config = dict(
    num_key_value_heads=5,
    init_std_qkv=0.0428,
    train_tokens=751000000,
)
Each number is 200 + 40 x the weight over its row's rms, rounded and kept within 0 to 999. Layers, rows and columns count from 0. The size before them is the row's rms in percent of the matrix's.

# layer 5 attention output, 320x320, rms 0.0462, rows 0-80, columns 160-199
106,209,158,213,231,164,167,203,216,152,140,209,194,105,166,114,222,160,239,137,284,157,256,223,186,169,192,249,188,148,173,223,148,171,235,175,219,217,206,231,243
104,219,191,199,194,245,201,306,173,192,179,202,199,172,254,200,221,208,173,198,175,222,139,179,207,233,192,197,255,198,194,208,209,233,249,204,164,167,122,221,232
096,283,154,145,230,211,218,246,290,162,255,219,175,152,217,208,246,204,149,217,265,161,245,170,243,154,144,263,220,238,176,241,196,229,146,181,182,215,192,237,224
095,169,192,155,209,142,204,228,179,176,221,168,148,252,204,277,141,184,195,229,165,208,152,146,236,200,181,205,219,222,166,210,220,223,210,140,176,211,156,198,199
090,218,197,219,136,181,210,173,169,172,199,134,187,236,154,208,177,185,230,171,186,220,181,224,214,189,238,161,211,118,188,188,167,197,170,122,216,155,195,201,224
108,266,216,185,189,199,183,176,242,232,209,154,261,205,226,186,156,111,215,192,280,213,283,218,253,221,183,159,170,169,159,200,206,151,210,260,168,142,157,218,187
091,251,187,200,121,209,120,213,218,191,221,135,181,258,182,200,172,158,290,161,197,136,218,224,245,129,232,200,159,239,187,208,250,178,189,185,199,228,210,187,211
096,156,162,198,213,161,233,244,184,241,140,233,185,148,192,214,218,280,220,150,231,166,219,204,206,238,226,260,251,230,231,182,155,136,205,199,199,172,230,244,290
099,149,147,249,242,155,221,229,200,193,155,179,157,151,179,127,201,208,219,155,163,194,211,185,204,148,227,138,137,205,183,219,244,159,191,251,185,219,148,159,203
117,138,215,167,217,227,165,236,182,152,92,216,227,200,260,163,161,170,94,176,235,243,232,240,184,215,252,234,251,188,251,190,200,188,185,175,182,185,238,265,242
097,199,179,220,168,131,278,195,218,152,211,208,227,230,164,254,181,233,206,271,244,153,241,219,182,245,180,244,241,183,290,225,196,231,172,187,243,207,172,166,196
113,159,225,239,162,219,239,233,297,201,209,271,194,217,190,194,212,226,147,248,238,212,190,233,158,194,156,244,225,175,132,148,151,130,171,175,183,270,234,291,228
088,136,259,188,168,187,194,176,151,153,235,257,154,168,200,206,164,258,140,222,177,132,156,190,241,258,235,236,191,192,257,268,194,188,226,252,163,233,210,232,219
101,187,226,136,180,265,208,201,134,265,132,238,223,212,210,207,238,229,157,117,233,171,163,210,96,81,136,241,244,146,219,241,139,248,193,171,181,207,212,220,216
098,154,214,222,227,211,211,186,162,145,204,199,181,185,249,195,164,197,266,222,105,193,185,158,189,205,229,191,225,270,252,165,178,214,266,186,149,194,172,150,223
097,158,192,163,231,162,187,193,246,216,240,245,183,178,241,207,232,230,207,136,192,102,211,161,165,178,266,300,240,167,260,243,194,158,240,222,269,147,240,204,201
096,221,181,145,172,160,220,237,128,223,214,157,267,236,199,231,173,133,166,238,234,119,213,216,190,140,193,215,238,263,178,232,242,289,233,175,214,232,61,183,238
087,167,228,227,261,202,205,227,215,193,214,248,240,149,264,144,161,165,178,186,162,204,198,162,227,122,198,92,135,174,285,132,225,210,210,190,279,193,221,194,171
100,281,211,217,185,98,198,223,207,218,232,213,223,142,204,176,183,144,229,219,231,264,125,245,194,262,181,255,153,224,136,101,213,263,215,166,220,281,215,186,231
089,149,184,139,177,180,110,180,133,166,163,234,127,119,266,215,230,185,169,217,195,156,216,258,187,189,228,282,213,172,199,158,194,192,193,217,209,148,148,199,198
090,203,156,195,223,313,244,180,223,218,237,146,181,187,210,189,282,206,83,97,209,282,186,224,223,237,225,247,174,180,218,223,224,203,218,231,268,175,232,248,240
098,188,233,144,268,175,255,114,214,165,252,201,199,160,162,211,227,234,221,187,252,133,232,177,175,179,180,254,281,261,249,257,163,215,165,191,212,238,159,144,157
091,216,195,162,129,174,162,215,223,202,154,133,234,196,188,168,177,175,183,136,242,233,190,176,174,151,151,160,184,211,177,154,324,183,123,142,162,204,214,205,125
080,191,165,159,262,154,193,233,211,202,206,187,208,98,201,220,178,135,271,212,240,151,229,222,220,146,226,213,277,249,204,170,152,213,224,149,205,165,234,210,183
107,143,213,260,209,243,184,223,189,170,169,209,151,211,187,138,173,240,171,277,130,271,147,162,193,323,274,207,242,147,211,158,175,269,182,235,169,213,151,260,177
092,241,195,198,228,248,203,227,315,165,145,228,240,126,231,193,198,205,215,246,247,202,175,262,172,183,127,257,159,185,230,225,134,169,212,269,204,217,152,231,242
095,175,231,238,196,226,193,169,209,261,217,126,194,229,170,171,168,275,246,272,188,129,178,160,198,282,202,143,209,173,237,182,200,249,186,190,223,227,172,217,229
095,172,235,235,240,224,151,238,137,167,203,178,195,214,248,216,117,224,192,269,100,178,152,177,225,235,152,199,173,271,237,211,213,137,189,188,203,215,152,211,114
101,179,182,180,168,172,205,196,327,170,129,173,133,171,184,169,236,195,166,114,203,199,224,228,252,166,310,194,150,199,200,215,250,243,190,211,162,183,173,248,151
092,158,163,217,115,255,245,170,187,184,196,228,106,251,183,220,255,238,197,216,106,223,171,247,196,204,216,268,213,161,226,198,191,240,275,235,214,207,236,198,242
093,202,167,201,169,165,173,235,216,275,242,184,207,224,167,236,265,175,166,125,239,99,172,127,165,186,174,194,258,220,115,230,168,246,166,202,232,237,213,194,188
101,241,210,237,213,175,193,199,181,235,197,204,213,129,208,209,250,240,217,213,141,144,198,204,236,148,185,229,140,163,204,204,134,211,196,180,176,184,217,201,249
095,146,222,259,263,201,194,165,198,148,178,194,113,174,255,228,142,246,167,206,112,244,157,136,256,191,205,188,185,215,273,123,133,101,268,236,222,186,117,190,213
096,184,206,193,302,193,136,233,303,174,163,180,235,211,148,159,222,231,266,227,216,111,196,175,234,185,204,191,143,147,189,153,176,221,175,232,205,176,239,202,224
102,213,248,221,226,229,161,170,140,181,172,201,200,98,216,139,209,195,173,222,180,197,219,174,189,250,242,227,225,113,181,162,212,223,159,130,251,217,196,145,166
109,208,202,227,247,290,221,170,211,187,115,257,161,98,208,117,234,227,195,154,226,198,179,244,166,225,189,228,173,205,191,213,189,213,157,198,220,186,239,203,217
104,177,250,274,164,235,206,131,223,147,196,154,200,220,134,212,135,127,222,207,244,186,256,236,106,108,250,148,204,158,228,265,220,216,138,177,224,230,214,157,196
086,296,112,198,182,139,260,151,228,216,274,187,229,181,186,185,239,272,191,164,192,199,187,221,183,235,240,200,257,206,269,198,232,192,237,225,255,264,113,181,191
085,190,263,196,235,174,217,220,259,206,197,281,178,165,132,208,225,209,217,289,195,225,218,260,187,198,188,239,199,192,143,163,209,169,112,193,209,151,225,201,244
089,272,247,113,177,176,135,196,216,249,219,212,247,211,204,259,266,167,189,178,256,236,262,236,261,132,186,233,154,206,165,199,210,239,174,209,195,225,272,168,170
095,253,158,132,194,271,241,188,216,183,169,168,228,263,213,254,218,203,257,240,176,158,208,166,188,119,117,227,168,166,200,162,222,231,252,245,179,231,231,193,179
132,176,218,148,199,199,179,165,247,182,121,165,187,218,152,201,244,184,192,170,218,201,193,167,135,283,218,138,260,240,205,254,194,179,142,224,162,270,198,184,211
093,274,160,231,155,223,254,240,203,215,119,131,206,203,152,196,216,175,159,184,259,239,171,168,133,186,178,211,209,236,138,250,221,261,118,151,174,168,163,185,133
094,230,197,153,224,161,206,149,238,178,281,168,215,181,149,199,175,214,178,191,173,229,190,182,220,213,237,203,216,181,223,230,236,127,222,213,176,257,201,139,204
099,147,179,203,233,225,261,216,221,193,255,250,133,115,154,195,309,196,236,165,175,231,153,196,234,108,290,227,177,172,244,141,192,242,186,202,131,189,218,146,257
094,177,138,157,269,171,152,220,287,244,201,230,155,169,211,208,183,208,228,143,244,244,218,138,207,286,290,164,140,139,169,206,177,192,201,128,160,176,204,235,222
090,174,234,224,191,180,112,178,234,149,212,145,195,181,173,210,136,225,157,204,223,217,182,201,238,240,102,183,126,235,186,225,255,158,182,174,163,136,215,182,170
089,222,164,212,198,241,221,297,249,207,223,269,197,202,211,214,309,210,253,225,241,168,225,258,203,241,171,252,284,250,200,160,211,160,175,238,213,183,264,207,249
099,229,142,211,235,184,163,79,176,212,236,198,195,278,196,100,199,144,250,147,136,179,249,128,291,198,264,156,257,248,193,213,226,184,195,209,196,207,155,180,163
080,175,217,190,189,261,260,218,187,273,225,213,192,205,209,249,218,240,167,178,203,207,178,223,126,178,150,188,174,194,281,208,159,123,191,199,209,174,180,227,211
090,193,210,174,193,168,144,150,272,183,191,190,138,205,137,127,203,199,214,212,148,185,237,144,184,161,212,178,264,255,206,164,220,210,178,230,239,240,160,208,158
095,187,223,156,209,157,216,246,204,188,283,207,245,213,179,314,229,176,180,253,209,234,202,194,233,197,210,271,162,247,238,235,165,173,193,232,248,177,203,237,156
106,160,215,204,218,214,212,153,141,171,215,161,213,161,220,231,121,188,178,272,199,199,265,149,218,240,200,206,191,268,230,209,187,214,147,199,260,254,222,106,265
120,204,167,212,174,190,151,174,264,177,265,185,229,233,189,221,197,179,228,219,251,114,249,131,241,192,237,206,178,199,226,145,211,160,191,217,205,183,224,246,206
105,144,198,190,257,243,138,163,224,171,266,278,194,178,189,275,200,240,237,231,167,148,185,155,268,158,246,282,168,119,266,193,157,242,220,193,143,197,208,155,180
097,205,188,219,179,254,274,219,267,308,132,188,191,214,218,104,188,215,180,180,251,244,169,119,248,173,241,145,210,193,144,183,170,237,225,125,157,172,228,249,190
084,201,207,169,178,185,174,191,261,165,221,162,255,241,197,249,214,203,201,231,215,197,188,199,241,283,185,235,273,164,197,238,219,174,249,249,232,215,147,177,243
083,149,278,202,196,208,148,273,228,190,159,198,234,204,205,239,218,257,194,246,194,206,133,195,218,273,245,302,262,208,214,175,166,151,188,195,147,165,213,216,167
092,207,205,256,150,163,186,209,159,193,234,177,200,198,311,256,222,226,206,204,112,261,137,231,191,236,223,215,190,217,224,180,206,185,247,202,210,184,294,163,187
090,119,230,178,217,173,161,178,140,137,140,166,202,199,235,93,135,203,147,166,206,242,215,183,142,183,199,208,193,118,167,186,182,190,236,169,124,137,161,212,259
096,274,181,202,173,198,220,273,189,215,211,213,220,180,259,243,221,153,134,217,261,209,197,193,174,254,225,225,262,234,128,194,109,147,259,209,161,194,154,189,208
096,203,231,162,216,190,194,189,240,201,94,215,191,125,203,187,226,138,181,179,232,229,252,145,170,134,200,109,141,205,172,264,276,210,223,193,181,146,219,216,222
099,191,185,204,164,201,192,144,227,155,259,193,232,300,96,198,191,163,269,175,252,188,211,208,266,241,184,246,186,244,153,184,242,199,158,218,243,213,226,150,175
088,247,219,144,180,153,177,167,215,248,318,191,230,199,181,152,156,166,229,205,223,196,218,230,196,204,194,175,166,210,150,187,206,185,179,218,196,200,197,195,113
097,206,196,174,188,153,141,228,204,152,260,128,256,227,186,221,217,126,274,230,251,199,168,170,239,171,192,223,217,229,200,234,174,170,176,229,187,155,195,170,162
098,248,192,245,188,183,207,229,115,203,311,166,245,227,208,214,130,211,259,218,195,217,257,285,270,221,176,241,199,246,163,192,227,158,199,203,227,245,255,217,250
104,263,200,125,193,217,206,202,212,190,183,215,226,166,259,236,215,224,217,257,164,205,200,264,188,182,165,231,211,185,240,182,199,212,185,184,204,258,141,203,244
082,183,198,212,138,177,229,221,134,208,181,190,179,199,214,143,159,241,217,203,143,215,183,271,195,253,183,200,206,143,170,231,223,244,270,187,189,216,177,244,246
079,177,125,206,167,185,163,140,214,246,189,239,189,178,243,125,263,140,132,155,185,225,216,148,218,169,287,111,140,207,246,247,207,197,249,199,189,169,171,129,184
084,195,201,156,308,143,154,167,168,249,234,246,180,231,135,246,163,234,222,240,152,169,231,172,186,256,164,204,229,207,242,227,249,295,200,187,239,207,165,241,281
101,177,210,204,168,188,218,104,189,188,224,185,249,217,206,166,253,180,156,143,203,263,219,146,191,184,189,213,218,180,242,187,247,232,213,165,213,201,181,136,160
111,213,199,267,176,182,276,173,214,180,190,259,236,242,245,216,238,159,215,162,257,261,204,270,145,182,213,242,212,171,205,156,169,226,235,213,200,182,242,221,252
091,179,260,211,165,144,256,200,234,272,191,233,210,192,221,181,287,237,213,169,217,123,198,167,204,165,115,182,210,200,201,174,244,159,172,232,197,201,223,226,172
095,222,178,148,232,246,181,202,176,234,184,177,234,189,114,196,246,101,269,159,224,193,241,219,144,149,158,166,175,215,143,194,240,226,242,175,204,186,162,239,218
178,134,148,197,287,115,143,155,181,177,212,144,220,210,225,125,245,128,207,173,197,179,311,139,203,224,203,195,229,160,188,295,149,150,204,234,248,223,204,127,286
096,250,192,194,128,142,208,201,183,254,229,252,220,182,170,241,222,217,247,281,183,237,189,254,124,115,206,205,141,246,176,125,203,314,210,139,263,189,270,204,237
117,296,174,244,184,216,262,257,182,167,120,244,260,162,219,218,177,199,150,210,242,322,172,325,192,183,171,236,201,176,221,127,230,198,226,134,162,252,181,140,234
092,180,219,181,137,243,194,161,146,260,209,165,120,268,218,182,154,218,165,210,146,182,221,164,220,220,210,148,129,179,299,285,250,147,231,209,195,174,196,176,122
092,159,241,184,216,157,239,177,240,221,168,219,233,195,187,203,119,200,248,186,222,172,156,216,177,229,147,202,115,278,190,221,207,143,192,170,191,157,191,201,148
106,189,260,166,295,174,166,167,151,263,172,195,182,133,252,158,180,213,162,196,176,206,208,188,184,138,155,178,132,213,235,180,181,207,294,204,218,142,183,221,227
089,254,259,268,177,250,233,187,147,223,268,212,166,174,221,202,182,249,268,280,142,224,106,257,268,277,174,283,200,221,247,100,247,209,181,176,228,170,195,158,190